config.yaml
activation: "geglu"
norm: "rmsnorm"
norm_eps: 1e-06
rope_base: 10000.0
init: "uniform"
weight_decay: 0.0
warmup_steps: 0
schedule: "cos"
final_lr_fraction: 0.1
steps: 6229
Each number is 128 + 24 x the weight over the matrix's rms, rounded and kept within 0 to 255. Layers, rows and columns count from 0. Numbers have three digits each.

# layer 7 MLP down (transposed), 448x256, rms 0.121, rows 188-224, columns 0-127
127146134153153099146124133145134046146110146124154103105172141145129107110097135107117094163129157126146104124154112084117137153139142134129136117104149158129158083154132089098157165136111110161103181148105133109143113118113156117127096101119146167096125144095147107106147111149180125120178112141073142136116145122116106121138130119104131141120146092146163148139141138129128116095164
134139134120099163121123161142129133149110091118098154101156106158135127192102160138138100100150113131116103127130178161130164137103104159128097163139109118147160105135135118159139146148145137141144114165119133185174128181127153151094182144123112147136102104175116093122134158153123118152129140107138105162114098155144133114153163144154123071105125119140125130084139080139131122123145
065147100126102144137110147141093139122098133134124171143137114108151093127172098132118143120166157133157131141089103114098126142130124091152108168142148098128123181161120141150104138130147141127124121129149105155087105133139114118098124057131090145164155139170125111148135140105096069128128150164136123141148143120167099117110102205120141098144133119109139142144150115101137156170133
159105162169111139142122160092139128146098129135144113096088113142100128140148125126123147150102167108113131097112120123136099186110143120101116162164136083140140134144152129152115081156119139128126162144143161150104106107152108111158094136118165143157097139152120153066121157122158158125113129146132130108108147132072148146143094107171108125141118105147077108175161146114084157096141
119136164125132046132110108101137133091160114128121124116179130108121128121129122160116201150103124118129098128123115120089153101104165114067144107098119155157113155092129145120120145139079098117148140128112120142114125134177141137050110129107123114150143137134069146137110133128102119155102105130153110096150123125145145127173103097121098130104128152139124153159162111122128120098129
126130119083137110139116137156116140101147126140136108115118170128124116116066141114100129101147143165145151102094114120116128098125134127107162114159133136111116125155127108154146128117143183161134144107134109101148147088131086130113078125118097161158136098062115136087121074150144090145163128125101102097117132136126138127140169137154160100141145056120150136116154118129137195109133
139135175123146101113086153133129145137125136131118101119139145114119098086132197166156079108113149083132149124164095145125125175108175107145110133128134112139127120145109115148153134158173108183150095109119153138142124126122147105152168139149144157132144114142105130070104152081114110106114142120081131131112125112180157135111062141088142111111169121095087134140130148170107105142102
115098102128168120185120160143116160118130118127120142143126144142118121147129152123143129145137162124160140117155101118122130142149106074143123157137142098164112112156147134144101113125156150120155142137116139119182142141124092105129091173130118161132094166138104139136122205147140115121118170121062136134135121151110160112118132116099137134161122130115067135142148157140113103124139
099100125090099144059117137155089136137134122116138155123147116164116144086155145142121158126115159176175130119123151196103103124162128168108137126143131189082153166144106105095158146097158078103135141133128104098158131124138150133121139115148076128130136164166149139107124097121101111165140108163100119136127132171141146158103139155109117124154124139170094121134132189108118128149113
117128109139091157153137123103108152180117143144140078138121116126126109063148125099116131148070149135135144147145144118140137116081140142128106140104132196159100090164124104115128100115106054138151153153118077126143122110135161125097107102134116134148165130111065100108132135128128131110152119136159114089142121159160127107143144175124142148137121112116118118132115111123087082116123
135139134157164118145161111120123118138137129135136120120057113154102140063107102161085121109086070132115153188167134088146137128135086196138148125131078131107091130129134147127130126099137133171144145089107100195133106084143121139154133152105093145141118136147132154135147097118139124135155091091157105118147151164131145148139141153111186144092127120111126099164111120182155110122137
081103097100096104161135166164123112095072115116145120165163143132126121165111114163115107166135170078143117103124125099111116179113129116137100100126117126157115155116182176091114194150113159093086132105119137114104182113145128142123127175103081101070097127177106176111113137108152108083119138126138162124088158151137107157084144121105158144129120160135146154144133127098125078126141
149126120176091159109081142175148097105135123094147111128123147106151142095122121156141095135125132120115135131101117138160141145104104145164138126123148099138139155140101135134119125116154075115116125184106106094092145174122109171160141125126137122115130162158116159149110112124178169094138096144138099125132100134142144147105112141103127135147093132177138172135124148104160169140093
133096132117121149101129107152101129104119065126077147144128099121120116147147157129109107105070144093166110161170148138142139131135114095096108157124115116113147155141162147142133138119096103113120146132117160139154119172104120151154113117121143139175162157118130165121146113128158130133147131112160139117109100147163147126138124126087106094109161186136101159149151137135106106121105
095101105136162092095158135119130099110149129135158113155129114117139164133095129100098116121094117082138137143116130108117151126097171096102143130109148148106106152141137147108149050110151148136135146086123141112135106139110132099150107156154128151161139121117087107132135118127157150137112165128121144161160102139123120133143146103137146119068169156107119129164087110107138113100124
167134153120126114089132095141131145113106137113158137119128160133106104157127141133125134142073183166151131113145127146136083150133118113143118123114145146104109137088125116129128167094104119172152154123159057115145117168163109139125095141178142141153134075123182127125150113117135106165147139138130102164140112118131132117132107124147082179120110081136117150105153135136125158100143
113123159113142112083108132146166114124132105115117128115120114123125130115169088092146140162172122120093172137076117112165103113172138133108139164158118187120149128100099145106120083136136139148122111087148172087093091163174107107167149185133133144169061164116124131144144112145121116123098118142110126124171121147156120141144161105120131134137150120074079123153135111118133161175128
112073173129150139116135144113136128191146134088135119147112135110123142112137137114099124127157089168124100093115107154069120156133133082155117128131116105153136125114155140093175132100151119142137109150138115176125155136110077136135159099121147135147133164158155105140148108184126139097147113063126114168120162168139086126112136118165144152122110124171119134132102113135142081122114
117160111139158163118126107110178104164114117145084077086112132105063127117103151094136110130128111096154111126099146129093109141133091136092139096107150174055147137124098106122148138125155157150172105070136111149117142141116139134147123098168172140144146137152113122122137142145147116122121094140123105099147140140088129140136168096092145137120149142141138156139144106156130133116132
123107161152155099132162125100107097112105145148117112129095123145130108107109142087110104094126141112108138115128148099127123156135105114139161137162121170094075166147143117127145162144118171138112103089145098142149157143101158122144139156154141091099136140094116131122175129109132123105111143092079105158150127145142148110135105117131123110080145144085070109132127121125124120079111
122146122035150167085139099087120160145145151114104123104091126119136160105124153107116119103138127086128150132119137084182149131130147100099165118115115171113141100176144075099167088130138143124104131113112121120110150121123154122113142173184116120115155147203131131118095170108098141138155124145091126152106118140131147054134132140080158125097163128110103109140119165126141145144091
117179122147137153123127094146162101178110099103114135119119104102106165086130117141163102153135107099117131153119148134124095115104120140117141154164130123095133124103144112087145127151100120126061147123092149170137135121105137151140117088149098099115125102122105146120154174156097117124120143120105139070135097127094142132154150135123061110166113109090098127161112111126108104134166
087120090168123130134148132138119170116120119133113135131087156142173166150102091135133142155123174146152129152160102132136070116156104149129110116116121146144092125126114145102138114154132164072161135139091095146152173120144132122152141139158145139162157159131121119137081106087112113113139112154138149112129123149147141106122070136084104147132143134098106106135195116150149104099123
145131128112161132117128151137112174141136120149144153113152118102141130110170126134135131107121150117123103096108134174116141183134177116120096126107184143137136090095153080101112166136167152111158130152113120095156132115125151085105175142126119155133123105141097101086124104156113115124138133157133137129151139156155101123129141101110153105128119115183134075097102164107082146159134
116148105117154112166135172152120104109122123116128116115155124144107145127138076119107120119102154123138094140170147126079109119129126108111147146174167147148166126157181145149114196156092110104109108132147120141155154150128131114104137108091109136119160124140103163145120155120129086153105094139129099108128128127133113091122135130134166125135134116143170095161103126118129134168122
125129108159121120092148135110159152109130081099084138124097129084100116132176123143089128170091131161144114139162149116103110162117137169100141092067132080135112119123134139110150100114108136164122155127144158135160106131129131114154119150133130137141121090129098124111132146140106141087133141160152139126108105139137081152157117172145090144134121088146133130115149109163153113159153
172113141146107137112172160133121142129156151112128131114118166100091124154107131152112130107166125112103105157133087141108115093142124088129154108130145114096153147146126085101125111112144125151090086138139122136109164114153125090173130119157145130141143120152134161175137113121081166124147111123143126105135141118113133082119104092166136119083182120129123118119162144061108122141190
156118150125090169149088122147108128109150085166158125126112141142144137105166159099108094141143178144162108151121141101139194148168121130143130133150093138137152112131127112144116108117153113115167096124103098098112115121129162172098114089151159137173105099142136144131170127108156099098166125142154118122115111097100113125119096162123139100156167149137134139134130164139131160139087
137130138136132126135119108141129126133092146171111145094121165117121091121115102171137115133152108141073110158102074142130159122094113082102064139117129139111117165092128128110139147135125115082125133102098130114162118101135128096125181126152114105149104123124110126152156091160122092141109088149149125133098152155103118132122113138149135102149133132090131144094132084107166114117162
136123134147138148119171098146113082114124064131120122107128171128125131170146128116121112094143104113120131127062084094144130135100119130081119135141165138111118088114088106082097093160105106137123123090143099164150140142156162148167117150091118104144128141137157086113123118172144102146089100119132115114081136136160177153096144134158148100136128087128121106116127143098104123145135
170106115143070108144158146128140119146132090121150130124102106131127136112109119112130139121123126143105117158093101138087125120166123152097129142154114082147141110142127137106101152146161144146133176176133104130110128093139108123092124165188114142135156124127145131139167154145131135122089142123140107128184132143151107114140151155165145114149108142160117096148154133157153092179165
154145100121096117155153141124128119157154139120127143116179130131111096105103135128160103161153113120176156073133109141117107148108104103116079113126177114127153132128098145149122145088178147131119133144127159044144152162102132090118103135116067119106169143116135087175154087148140129112104146129125145155146170107128110146145113133109123133114144111128131153128119104110114099102137
114129070101084142126137141167131159116148150076108153076117116113133145147094121159135142164120119078095108112100099164102120149105128135140081102110135122132086102135144134062119091136156125116114115136141130102136102151141141139111104139139111151125192135166134112091138104183077090155126119139143130065152127116138165100141163165146096085156112151105131132128120146129156167141132
129141168143116113165156154141136119117120143128070088124132115148162096148112141114160143141150135072129114129130191147152126133144131120107119111133173139120117100093118143100148102135106105134115120118111102146102090153170083115147146072123111142140099163176139135083129100157087131112146133110149145139122085123098131110086135081121140109141107120128085105090160151123129115123149
148154141079101118134113082126150134129151104122147139133123126163135162126145128084147102112179159120143157106153103116133132135148112129113118113125139096158137099125123125082149151158080124110116127126158165148148105141135171134146123129115155126127108092099117101136113163120139112119152098123155157125117130142147109146066167127114122133127153153121129169144114121106149143124165
136079120100166147140101148168096108135101098109142137098122086100184124116144097153135136131119120074120103090117142122157103095134161152115170142162133119119116137094139101111123123150097151142141108158133154117130185128119141146149130125135153123092134125102139128116122159133122148137151113152101128100108104122153127109153138139116120109114088102135117132155113130099100103103128
159124121128109149064159149137184139120153135116168120112126115173121126130147130114157135106134104121109102126151109156160108169156144112104138157116123074115148138122105112139132161154128143131114091160160122158122083119154144127065119128166151130128153158154159100117139107104173115127123156127131120157141089176101116080100122172141103112125115152098124115110108095116121112132138
# layer 7 MLP gate, 448x256, rms 0.174, rows 189-224, columns 0-127
124125094120126144122116120121116120177111130133143166126123183113138118125164134109083173085131145149154143110153088142147109094112139145145078115138150140141137116112127131124129122125127112138128132149100131139105180091121111111146111171089140111146150156150113137091119152131128175125077144119149129136166138115077155111103174138140072129141140137141136137121131095158136128158157
167113125166126157114183147124136143132068155124099110113115136139119117117156113127103128133126130143102136146107163158114127125153118131118154113126160101154154109126122146127095118121032142152099144167063122121131121090142131157085116113137102133130143126100130175140135142109097107141126113120130144134091131130149122169141181120107115131112075121090148134141110148146146144150125
102140141109120125130134110170148169095106114087097098156099110107156137131128091134164110135118135137112133137098138110174107093141122066079134104114149148121142127103128163116122087144135096103128163140168142128132170172138115129131117151117156124159134117125118133144171120119121132116161171152175111134153125087138127123163125156118122148109142143099149124122113118126177125105131
129152181121133134145140134153140135150132131142109124146088130136101087116100072139170099109093122117124168162094115118116158137120129160152129143074112195151149136144104086118110141150102130084165119121142141123122094136121127137116173115114141086150107129097131118169093111124176098161125108127086146147167158134141126126155114156163080147147110138141145120127120117128131170089131
125085146130131119150128113179150085123107127124178147138117113146146095117104097115118105135141130135107124138171133098131110122083134154155114112108136141165123073086135141128109158119098101119150187141151114157163112146172145129124146090089120147176131162132130123129109142115165125185146120111125096152143096139129095122144105113138135098137122122127137082170111172192088122170134
159068124123096110113126129120140148121122094114145110138162163144119091132104111123123140101098122100129119099095091104175141120143142135105112129125141121165135132086170141110063102106126146150109142101141132101135150119149157107117104150089128133103121113147119131083121145147116146092115037147107149131094125188133080166119127091129174126119159135125164140194113137137107104182141
136106094172178120101086181126144151156138143135068133126173121122101152131126128128122114153129135122145131128095093142145074132100144105130106135109125133142146158128093126115116111111139122129153139159145187099133178129132137122140146094113157090127094158166146124131127163146123134116131090121139116080134106101095140121144142139104145102170169125127105125135133128139131127142161
116098128134124081118170137173161093150121124170132112134136108119096134141137131088104130142132114120122147113169146128108124087153119123091112085152150174144122109151072130171144121125108144159129093105117122121135147166136166106118105117155142168145093156138147143105133102127117079112134128164166105133088139124099084130135139120116105178146115147144098162137132093116141113129079
127122135143160095096134140107167107140168142116119122151139109092115129172081115152144139130109106173113127149097084155159153136162107089142110129143129136104107135121139169112126106152132114133137155135098146133098128121145135119080168129085122102087158108131129135110163164172122109157156122130137072137101140130177165093142104129130124108161104080118180154125136166148180171116176
151150155138137116119114129152094134140131147126086121075147137083154154131099107147138143102101122132156114088118160133127155088196141176181171142141148149122094139125141093152149119120087138120088105125170124109110103107163127139153129151164148168146121122110129158151100155106147108146085141125151172099122107113124150125117141174113136188174176127165142150186086118101135139144120
120154113134114138125126156110115123116150176130080170154130135087129111143158104156087118166131137131145121159145156100124130149117122146107104135118131147116144094139127176104119122126140157094123128156117140130159147079157093132101113139142113098123124118140163141092151104135142110092166126105134124111158126118110170146119135127104145120178120111169100163126112097143151098125120
137141113109156138151134125129075148132097131159071107105092116088125116096069122147106162167156125070115154159129117121131153107108119121125099172114151138134132111168103129157095108154135125134120164120167126135141119156142133074120153152111093109118150136111117168133148116128096123097097098143101135138154136143121118145124150137160113116118141154093148149203114134121129117175120
141118137167122119132096126135103164124095112129142127184105143131119121160115120108101142103113163128100149167125168140145127120146152107166145109086142091150099121107093088104120141147104099140092127143096165122141134116110123076149136099095123123161161137104123108131135137163115158176146100115092144164101112085082177133107121128102184104119116162093141173143116119155122154143181
159129167100110076134100119132148175156136105115145070049125144141105120141150119105157111117129110156124139110107117111128132150104116139156156134157122164120102114158111129141142119118104153109189129184139114133204086157152121141102068130164123148133128145134130159129096095157123108112128141115129142138083139125141101139093126089120155143127168114094106178120074135122118126160121
122144151166160100115163123132109125095121080081122100105077121143157113119135150133112141144142067118152121149148125117125146138077101151121109131118130100158143110128101184098098146099118079138127160137099126136121091131100073146154104143144125155177123147129106108190083148098117090115129115135091074123085156121067106115143154095139158152133123174135178160142114101135142152118151
154131099180147117118110084134104120139098104106108138116127102149115116152144157177160158118158133134111131138121110125127165144097131146081109124127137131106090136104162113139146135133211144141096089116151117152180140103120155088145127137132152057129130094102168154101167142110099134140123129119133102167175132083144145143152144136151152130072100103174139103160121080153117105121153
125124150107104098116127128113181149137150130153146085144085117176147162111097145125119147108112145135130127128138101088097132087177119111154141106132184093133097144130091111143115127128135100159095113136094153132139106145133136103135157131110124154119123113130163140108156147130099149117071128114143132093096117124132148094129147092159155158141134116114107166150127127134162139136135
127160121158143125112147095119177100146127092127120135089142130117110153133094158124128095133132148141133138106115116187132129118132157159159164093145100111130154112092147110078146109127075122111113118129131093121110077174118113100162167107113144131101135131114138121160113111120107152143110126142109108111127083143178149135158124110111091123129148153174139132146140124166142128137114
075153167113113132150159130102166106066077112144117124160096145143110137124092109102106129094145119162122171109121110121145164149143096115112135134123114107075096124131110099096127116133108112113127097148117144114160147142145132139127138115084153166177147134101088162134166163134148152138132117107119143096131112155166082113152121119145125160139198181114107151113132133103137105115104
140134128119116136124133101098131156153128125170110144150155131166118129110120109147153110149121112101088105114109124158168124130152113137141124171132142173151082105129110181087140077103128100143145065158147131100138121090122116113162127068117139104141160110126143148135112097112120157104154148131150100115111093124180157144138120103110134154107125074133127140146152141152141133116126
177084110129123092106109147138085072138126089096168141140126150126115143178143089115127115169123151171104095116106156084096137080120102120164131096151103109156137150120125127135121119102082124182101113136114155121123110134137098138150113138112195148163116155173137104134136125128144122133100130118133122137138169136106144121139119158128149161142096121163138114117118103123171107097124
135084154160127119086125154176155098152154109122130128126128162148121126114107143138112091114098113105126106090146107113181086163133107130131085114126128132112110116070123103149137156133109115131155143127143109098139097126115140127101115123084137110084139143151127138134086129174144159089129118131115116061137165140186174120151090192149131197150097122144162107119129102135140177151149
130104131130130099166117130160187154156122143125149125114130142122133110124120118109100090146138113116143179140110134174113164156141146135170151140124153092098117097141133151149110137087102119150115137125093085081096125167116072121092152166121137074131147155133157100154135153095119128086129122134142128105083107130099156131135086114160128146166137119105174114127136142147126129121090
116145136129134098121105090145135141145156147142129121167097173123135147145094119130132109110119127114103127124123086178148134105135142124153108145121122111165148107133123131141159126129113093124091180148149140128129149151099126158129142131138181109135111154156112105102145108145141124102139110145171161120111146161150142131142155097138140139126071155166105103146139084093104114086143
100149095084120134124163133154106158065143156144099150164146138128121121156162145146153182080096109107099107092174143119108118126133104147126164124128120100099103115172135096134153145138106111162109109135165163113095088147150135135156130185105091132152119111118121130132114093148113094154154149132116131146130126121119156106144120137081129141091147129132109131121167147130099098148119
120105123143136090119121167094083122147111156133083083140140113113114123102116122085179121106145141101151185126129138172117132132136130107155092109120182141090082172085132134126128116160129128119122162162213121144127117139148171129141109097103132136123120139101128165107082109130116145141123136110125106158090116114128139125111123145157153161128159102199165107103111133155132124116136
153148120111057138140164125175148183125116112102156146145074120122143117184125127120146104174097150142169138129107180134159155157160116150121109096117148136143142155122143150114079119071146123138121145153139125115128131186180155090106105145123143168147157185121126176134105117156157136104141147122121165089131160125159119099161157162114171154124106136145103165153128144133132140134094
131118149132089139118111128117137142137111123104106115101125114078135131166114123117120108103118100104136126156127083154105127112148148128179121095105136091118090096135129158109144122133089123145128148149120138146154131144120139070093148119109106106126167129117131153120157146188132069157108134120122145126140140116115171133172149129147144104124098133107122117118091158057152132134129
116129128171134140115129223145176192130134125127135155125121086179123119104162102128098147140100144112117099117153144165113141142153092159108117126102110128125116100134148137152177139158161153110095165145106173098120126122101126142129125089177117133144112116126118160158092148116129104122168070167104136141133123130090121141145138128123149183132170137134076173119138137125181106156144
117141126166136098099113139147154102107106093159179125133100148135135129108122117122120134124159094133122111106139141125144165093149119135133104087115129083146164125120135095107128085190172124097150124123125135100099171121137154089125116124133132153175131139131122115108133144139086128145148141127102120129094129110132096096149114129130109111145160132084088089140105143164141140071124
099125130126119172121117081106156144141133133154114138110136123102170156123129119103128109093114176119140124185136168140127103117182097171161173106180131109146161097088068144131111109131112118111150137126132179136134106140141160095150124136112108141106055102171134130138124086148112127142105110109092158124118156160132129097130136143101143119137125130110157136135131144120168086110128
141148153150149175153122131092117165147138135118115082105115133130126134134133163120113122090160090096141141119103116090071110112104149109131105120138152164078180130111158133117149122132101151135125123137128131161119121118126114134113115108162150133142136164143102081134134134122168144123128119106113089143107110111103106103163124131192144123082151099120151162101129097156121122126112
143111093138164144133131104130115128115115118192155194113151133126149075127120135125129124103149152124132129097121137136108117107151120129151149157128081135124158104132112173099142140119115149122096122153094132121139105146108120168132106130093144163119166115114164135123142141130136102133194130123133108101139124119082137115146138123152120122105127111161115124093113134133123156118118
162157166119147149117156163111099142134105120141170066172117121089120137150105108129120122104158170164145109178174166127156142134166154143136126122153113137107114154146146124114142152161123117118139141113114129132100169133116095154132162155141134163126117117116132117111148150144135116099109089124128111109125126130100132158154112089119120120144124115099107118116093132144126130176115
156146142112143140138146164155130154087124089121129112088138122137168151125186144144115150100076123126082148112137126107115131110113147124135119097101111107117123141115135146146106125140107146098157134096096128127081093123110153135163125099135105111155093129163132141109097115165114127094149116157114144150137151110151081131125120114105125114114130120140141107117111134161169136094118
060094163110169127158118064123099151137128142184133132129113114176103120144141126138128137148122148135113138098152128132171171102166119125159166171126105128145171131079157116145120137062172115152132100155136119129129128120101144137126180147109106169115132142134114131065111143172134141159099145138104162101098105120114156096109113146104131149143129136148168137137067116133114131131129
# layer 7 MLP up, 448x256, rms 0.182, rows 189-224, columns 0-127
138159157160123118105091104116156134074126134127131147158110152104114124115183134122120116104175126079125149103136099132129153117161154133138144127149159104101083128095143142161146133113100096145117150151138128126114127100115082083082144172142125144096146136119169123124140127154111166113176139149147145119093130150114113086121120123144111141069103161134123115164108101088124138160153
132127084125128109140140113150096135132133134146119134137118169135107137125135181140108154076112111143141158147152107138122118182138147088135157090134159102130080147121128118109095136153100159159153135132138085141131110138119121115131134057148109113152138112126112133131159182111122094166121126160130097108112121108166136144091109155095114119143123108084153120142116134105085143123079
054156136146137143120134060121162094114111120124136103143115126122110097131163113140097152146188135094134158141127121116102084099081126163113154100099090108129121161129136109087184123150127125138082170157127136134155152120085104109147123072129140127117133111104124108141053134139171126128097136113105123139121141191108171133126177127131131137142131130121132127107133139151157132136137
119115122119122107093110147134150116110123122145131138093114142109140156125150127138112149156164104140121156101127132129100105125136138143119142128152112167169123155119148167127094110144131134136151107164094144120150178152103100126146093125119123144094169118111163141162130184110100152091116138156127156075124121117154103091098151135118120157140152145129125122178147113118183108125170
137160140119120119096120138170187138113140136115115138145100129063123156181143124169154178128170124142157126149129155162137155151159143082157177123142095115140095151143100078101124084128161102142112110093133107135134142150122118126114118139148151128115148132139154127120131137133114128115132113114164125122161107110115141155116166144121114134173116139142093132128114161124144117134127
139141134140102056101108142120119127112123181149141141126102171116168137123137163162126152126115134134126159149163169124108132191114147163093102141115048083148120128136157114120090116130139129120165083117107142126116100117093142094132113129163121164115162131166118175116155093103113086142153099124135136115144147153109162134111120146133093100149143095130125103133165108097128156098132
144136086141129113108109159134135097121130106145098122135127136161110142141103126128103122126148117146113078087140116127150154106119100122133075108113111139117143144121119105116112107132112166085096105108121131163160166085140161112110134072147113085150135140115133095128134176151147167124058133152163145124125140116138127121088123120133098107151126160150172116155158128140133154129122
140135153110164147115127125134142137148131103142082134110112086149124159145151178095132138105120089125093121112094154157097110089162147130102189121133154144141123123153124141104083086132139149082113105118153076107145113138107107127140138171140119139128119146176128115134193167157145077165163070099135159122095135179134145105119121103116116146112108118107100176146141110133097128115128
105072088191088122137203162140101115156118160119148115110117194070129146110132149114144139123138129096123123137114151152142118135136128121140134104110142163134175148172145101105183106105069126143124158155147114142162139111170146103134170106089116111111110170135099133154093091100106159147147137092113180075115081156106072126115142179127117138152106122097074110116119116122134084084153
155124111132123094134113150143120093163128102117109118110098128134126101146143145135127133119106138127139168154132119120140158097141160101093160119128119121159103136138135151123119122146107145176123141114094154168082157133160122110103153121116100135083155082114117146129117102153112128100161178114164126123140201126121122112113136127130170171158157132119128078135143126164126109124109
131124125091119156129100128142114153131046118063196194165104151138134101122112151141136132124122153050146150129130156107125137145107088102101126105107163124135148166129170128121159182120147125125131157189165105101156138155120164068116081084098099108111109145139118112116130145098120163149082147169101148150130160116106140131156118121163119138122149128090112172150147134135145097101101
118095113112155160147119151128127099126117113153114119133121132139102120164132130096109122104124132113071085113130087164192130128096147110110119117113126127138112125123118141141108156128106099105143100102155122124109144105127139070103119078106150126183140089165160096112086123154153134132104161153104132117147162126141108115118129120130151130129125175152174142131096151121109115136131
094132090120141148108141088127107103131135110165150121112119141097124156143145151148155171175139130125145094103157133161136112120126125112108148118144110127159145143106139109114153102108135152171098135165135106177131103122122108110121154080167159115140108150085107126073107141106164094120126096123097123134169132142170158070109141175127071101136153166154109148082119148132117123166134
111106157146159128126119118119156146144150143099138122173149107163132140094159090149089166125146165161134126079158073136118168148119120107146096126103119143081089173120099160129118159099133082142135154142131087105127173108167139096122069137175074128102077137136131108156183123095117118199131103094134158157115170109172141142124127143152119138135090143106141130106105135143140121167136
112155167133165113112123143154121126156109099107124139108109171138134155156092198177152098140149164161124085126124120149134111108172124096129117136131084093088147141094119133124128110148119111129143145116137128120143144145099121110141173107127178137150141106163164144144141145125142185141121157178150135093117130146117111085143190178123148130114134140104146137112193132140132142134118
186089105114128098201154111178124161118113154105162140152074147121123128125147101128134142107142122132114106146105146120114122143122124155125149120129126101129107177106131182166136081113159108094151135142154141129080115139172119128152146125085167097131125077130106185163095112104163081148156152119137118140120087130148143139116131141134084138108097096096186102136134132177095158118104
164122118146131131102175144088113078113131170063155145108122120166168121127143141112143149136119085132137099121122118163151146161093106136098169160149104159171120149134154141085159148098143062147112113153140139125152118137138126116067120129154158114146142140111149135133151092122144131138119118117142126144123150166103113101133103122101184106130147158169113149103127121158160126085136
109122130110117094117151127111144130150137145136149188165126136120156146146127131103120125144104128132091146126134125166117090165119130126112128123130092106147121138123159128148129163136112140130154160156142118122116148147138093102104126109118112112175142148147122093154119118144141169104106104129157082152087141130111141175134160078105117130083071129124102160132169152163102140102085
143153150108108098123114157119125109102187133106130094167119130109166107133135109127105110152112128155095107149151114099117140153120112120153170149096130138139138164145168135118148117139127092158153189093160106112117127122163135109121128153166126095158067119133172108179124112137138108146127155133159139136113124164130132111137137099176122113082164140165108142177159128118125145119116
091065125134143138108144119105180099136180151078139133096170122098126143135093119156129126131158082127155119101139134140100138134158135136140116114099098123090170123117111124108140121144133123111164089125136122113125109110092128095115135152150142133153057121123123110169111149114131095195172146121118130114126162146104166090105110147162120110153106150101167121141128109132115145113141
131136163149124138187102174138105096118127114112161110127066102122150155076113151080129113118148142136152154112118104148147130160122112161168120105125103099097123153076143176139135138148111149115143151094130101115103099161104121172156141131113118089109141105119137101148129122122133147132133139112099133114154128101157128119160125164144167169149176065098137132115123108105144145124163
178116091100115125086119119113089091133130084125119155107114128135100115101149125149164126079093135134130140152120127126151117134139127095131134139156134148109168122090143103137128166144129142104111087119147152140145120127163150105165096102129153133147120075144118142108133087140128173102157100139162117124151138129161156112135138095135148050140152126113094078114139143168150082089112
081080172120161111119172102120122166105153147153105137130156112151113131178134102139157086090103122102084133175109108162154127111128141177140145138088138145118136131113127117116075138160142093149114152134140149144097114158143140136095146110118126117130108197118117121125139137133147122134102134138133157099148155096132141138111124146071137137143125163113131151149130160143109154138146
140101110120142135151097113135167128105098152121144139146109119150092159097101120113115114148115137122148122133148127135122134091140118130098137158104141129132141078174096128125153124122100102108165140168116116147109119123102146126115139112089141130117106111128092149166160113141113162104097108153112134125136165099154166103142158086140121118095095108145176111145131129101118159126097
127129107131174115081142148169118098098098133150139111107116106151135117109120158076086129108096155171130131106154127095162101133111158104121112120148119090162118132126143146086178093110114099091086160110141104101145092097119165141132134088133138145121139131083111113162120137134123094112122148072099131140097099147161093133137118138118105134151155118093124111134117106117121102152167
125139135135146105132178178101128153090101156093090133142151108129115185135124078100133087140107156138132153110125128135163170127140145103183094166146176091141091168121157119114105146157118156092175155142102080095151094125125130141138126177126120081087170166161154168117128134147097133166185137118094124141113165124103119141130171117146143121141156142122126119103124096153116090134135
117097129131171150131105102112117105084120111134166107153125118148142128120157127072152121146118101127167170100094111116125129117147132141135068128127164151143097122093153132148145111142101135119106139142134102092126135129131156180138155156124149149129141115114141094089139126083105154100146135087138143163131087108114135117148118117109127094145113073134145139112117143115148134133141
163139121147129167156155123158123107131155107121122133122121159149106119131125122098105146129117098117072144127139123137106145103146099122104098098167130126141161110159128128091146144124140148113112173157116137122128141136088138124170144115141137127135155123150119132115143143129118083186108136105113117141082144129149113110151139101108117162140136093113131125121099142128084130131122
114150183108142102119151116159141091130106154130142144092079133127114115096119118130124082123192107114115127114148091149133166128115121112141142147115107167129129160103078101121165153179106127146124099113104122148095093140128108141112150129164102089159130167076102109118104129141082134103125159099139163149140133137147128116130141108126157088097143082110162105095137124112101156129140
160131178118119098118100079132153138129153091133183126137074140120169099104073095154125184125145078093126168105119108102148135119147094108153104090098129111144167149108140102125121137193162088088132082120121112122151139126126145161119123131178148138137142155162170137147153163103131119110135139120125140131165130129133127098136124123170117130129134119125142119126144153133148168121118
164164145116122130157075168128159128142150126150134149128128094141095129156162079128107114191129127091147151134153122126096155123104143145109137098153136115132163086137113140136161102099123161120126129127121159109107139096105138162103133090151107089175113144164102138131111129160141135163089122126144106133125133091139132137130122131115124168149143145121125176170107098106135144109151
122119124152132097126123128114112085127164179129143093147125131111173130111155138195083146096133104149118164151153107141116142151102130139146106098136107118154134061157116154093161122159151082105167122077119105141089150097167132150134134090178130147122141089149110112131140131151109089158115143069159133162069145146091129143162183076092125112175143135102105095152109144146120133137128
097125094131191138140142126134113113121116137117127148117185134096158118078148133117135076162173172111127105117132092135111136183142135111127089119151118151107158109156115121131101143147077126133112126134139131127116143144138102114119074102124133114178144130104102150136101078128149146133166145096115124111111082145150115147154172127094118129177138105170117082106146117137107127128162
113143121109164098149145136090122091134096139152119132127140122139092115148110114163153091122126175155151135158158113139094103116142127128166130183084104145106113123163128137127112157149112127132146116126140117112148121146133068134115123105112111163109114159127178131124178137109118130127131104156117113095135152106124107152126127152175120148156141133109142116092143125112103112146080
109108107130183187111153107116085146118147116095118118133126105137133105114098118161146143148138131138108141077094093129112150116127139114154141153087154152162123135116088113090108158146117130127140095138106133144139109130102114138090154102140162131122144144116152117123129155156130126138140154095100147161101117159075156172137121119180132077166097091132110104103129135106115107173113
094072146124122165147155139119092173079127145155138117128132109161120115138122093113125105137111115168089152125115149118134126111172140129157118185090099121136111106138166136159096170095148158159157086158135094150149141109080140143161164117105158112117094133106146067083125153143120090155074144151122158101117117132118173121094109181097172144160135125122137147117049108162142150112146